config.toml
n_head = 2
n_kv_head = 2
norm = "rmsnorm"
norm_eps = 1e-05
rope_fraction = 1.0
init_std_qkv = 0.0343
init_std_o = 0.00724
init_std_up = 0.0343
decay_shape = "linear"
final_lr_fraction = 0.0
seq_len = 256
Each number is 128 + 32 x the weight over its row's rms, rounded and kept within 0 to 255. Layers, rows and columns count from 0. Numbers have three digits each. The size before them is the row's rms in percent of the matrix's.

# layer 5 MLP up, 640x160, rms 0.146, rows 455-460, columns 0-159
099:112131146138120130114156158126177166073126149051098100159096158133144117132124125168152160097096146130157078119100111083138166133148197122070158176115188121107186109146177152158210131187144132123134121121174076126094157084148126101056133127077085118103137122144093150188075134139159123157137147129189135135163144088121142142119122042134113166135125106115139158160135117193159104075128126157115123102175078060090120147161198165175131164148081088166148122124141178169124123095127109
095:132116090131110122117111191081134105115135168104137133116157191149149132137157179099146180110142126121077111125135120160121120094104132140134073117148139133149129158110135178156173121117091159079147111158163139160136125111118093147084115109073116102059132135162112114016133194111156160181077162117206095154116125088101111116156116161057138105173174163110151099091219083116084129053187096178129078110131169094103115124124126118143089113172136120174085096153146125124092147141171119
104:110121139144149182095115135106169140141119188201128077181135098132145111082134175137140121106150064077156201184088146143113173091128077132105101103120127132091066180115157140135104177148149145082134084167132132118078083111117091141147137074090154075177104128136113135173130160128077136110143159101165118163103145097143130154145097145113103137091093116178089127113123167164136055196085101139154115069156129132105116144165087144101101166112202084138095175133135128117133120122086214
095:096155095146096079105106165134114120158096152068223139131078147129161147134129179149141126161117090063117109125110165141109166139066128123134148152129108168117145069111126162190119117134145086179138152159125117135088186152148123158148047170185095068117118117142177123119154121164097104088092174096148082080139156122094144128103120086106099097122147142141136124131142091182118089102172136152158187115119128155077211189196068108132148145078132128094096088108119125149122076149162124
100:085156104134077146105155148167099132089092129116123079139164128121111112132168154133174141111155043143123131133101174180169118113126167116076149120204089132091125161081115133186142065143153116139098128117178151079135155110117119081092168191147125139137136158157188126130100154165109109137068169128180127144076077170100130113093177180112099137220118119099145204147172170144126112094172101120129161144119097104148110088117081159075130130142064126097071169142126114113144130173135153
099:121153069144101050229085123180143170155107102132103196078189163154145159131156127089126212134124115106057103171196127162169132149102111094161148101111092168122119134136101141103098111102115105113076102157058098137121136088133142119118118128169149145123106132169086137144147113124153135110051178092104102152096112086108064154104149122120138118168149138114137151100147096084115129197129121094074124076133173128137081205127160096144160133123133099150144141118141112104121067106111133
# layer 5 MLP down (transposed), 640x160, rms 0.136, rows 455-460, columns 0-159
096:122142134142076186078148127118119109081131143114144139134077110116077079116067139084159145121108136083160028095124079140132093176092135100041201116142151100104176083145152135143169127128081130152093067109150069080160105057107137154136113141170147152124177155129133122123150123142079100125072167118122135172148139115120156096089125080109152152170144154166146125124118106135100180120140139089153161101167065079089122101120100111117144168130087126151083130117116130189140047142083128
096:095117132135182126089111134088187116145181180111190138086106137082106080152184093137137149135087113071061138148128116152129142100101132172062099176137125130100148102125107136097183147169112082119130132100109124094126106180151133134152126160158139103130175078134114133133180114200049148110121076151128079139135139188095105102151085143151126096127141107088138149087135164075156118178081147137152177149192124052091156178096084128171133082108078133102116182165115137135135087116148161
103:113057096186150097117148122100149181132097139135104189168067175114118135135101154132175126095111173144146110110069094085147100117141118187093105142114120108158171152112116132082080089057145163128122119118134111128152084163168149092210165136122139154207101132141121145152112135149136176072120118151118120109133081146090168179095147122158163072075125117117106133158155113101099139093087130108082078140095168189156157056143073105121148176127106149114194115131093069130126093126155086
103:083098192134120125150174149141174136203090190094114137139104184113096095050149154163100041100166127093096129115160067158135108101180104103158134136073111154138157083115132105186114154108134087142161167149094120096148172136088078144115195109135141100151190085205138112143115113132132122113171122137148129115080151109075137174134184096146125091200128063143097151119137113138105115103149164126164090111134125107128129108112147129110161157121163145088115068139081133125161099188137107
105:134094141120060107170149129171110127167125108152117084132071120146191090127126150115116154133073106111111090183123156068120115137141166097177091067102101184136176091123158159075124137137119104080141149183157124095086122124158116149152156118091150154101099119113104141123119131089147088103106084139163099110160057097144103120178100043103120183095113113154141165210055148172112147088145096090102134147119205124098198101147131130116138149128117140111111094172080115079130136074088110
099:208105187098143172128162148106132108079097152119127106163141147153169149140132140088153106191131141120144098136122074128127152136190104161161150118109101146111096084160120118128115106135152220111109120191123139111108149093139072176103180144138116147131185134142135123144095138135086125118094161108084131104061130126151087193096138228124091140142116118174109112186084204171112115094156133175172110160119147130095102088111200098163072124129098097113145136142086162157206136131129125
# layer 5 MLP gate, 640x160, rms 0.15, rows 456-460, columns 0-159
105:215150122103100115084125170105125143079153114159179061132186133107117100063132183138132129144162168146107124110078083150105079079124122170169065139140102095173129164142091149183168169121112135084097144172158142136161101147097092174122124094122133117115140146143130153079115210131166176147080139158181101123090149120111062146112088152103070120148113188116130114143199105121112132090206136171112054117141121121098148119114122113085085077175135143115091142121125156125100150117131137
105:103137118150105103111132115153101146099119123068157097132118097068203097124128090095142123100059190126079114123122109091168087198177149086103130115105123107143112164097149140097140091103131137127182050152107122149158116142104109156070070155152103153077115146092165124188143128106159103096118116137098092086115058060120128134127134097083148114186173140118176133101115092126143128067169150125171150089103082137168199161176136162174154081107098134114123207162135109120127147114102099
100:178144092135092097116097169113138137141033124133161137150111175137133155111114165132136097151148117130085066143119114079122087151103121149130109215112108161135173111092142129209095115186132126119130145121104132137097142095158137097120058130153099062130173091102087107158108130094098131140109151139118117088151155150084095176103134031116077128107040110157150224101077124178133089116151140161145132101142134110074160130135071119144150137157165103116129097085066142150126100123129174
099:130148154106133082147110153145090077101068128112135049096107146120141145110119146061135124108144046151156140177128142187131124137164140077070188194140128124070147143149139204194140122123189143132076160120133150094100119094131121115102133171100130143143138113110158085140094163136113125140088132111140122135112113172138137159153140161104119125155095115105090090117121141100083129097129082116111175109079125109158103100035062162101149168093140169138109181097123139148128053133198199
103:080135141080190144133195162142117141094231194142139080128085145097113061112182154113090183145170058091136095094144076076093154097157159158111109119140119083111087123144142120115079135148150217143167087137158151125113109150105155154104076097131099131166136104112158129140122120133111141126149106143145147098104159122112159117170174093135159094189136124090129131135117179136127103102126118157182127133124121068090177077124169129116074111141195088109157085111139082177105113159152132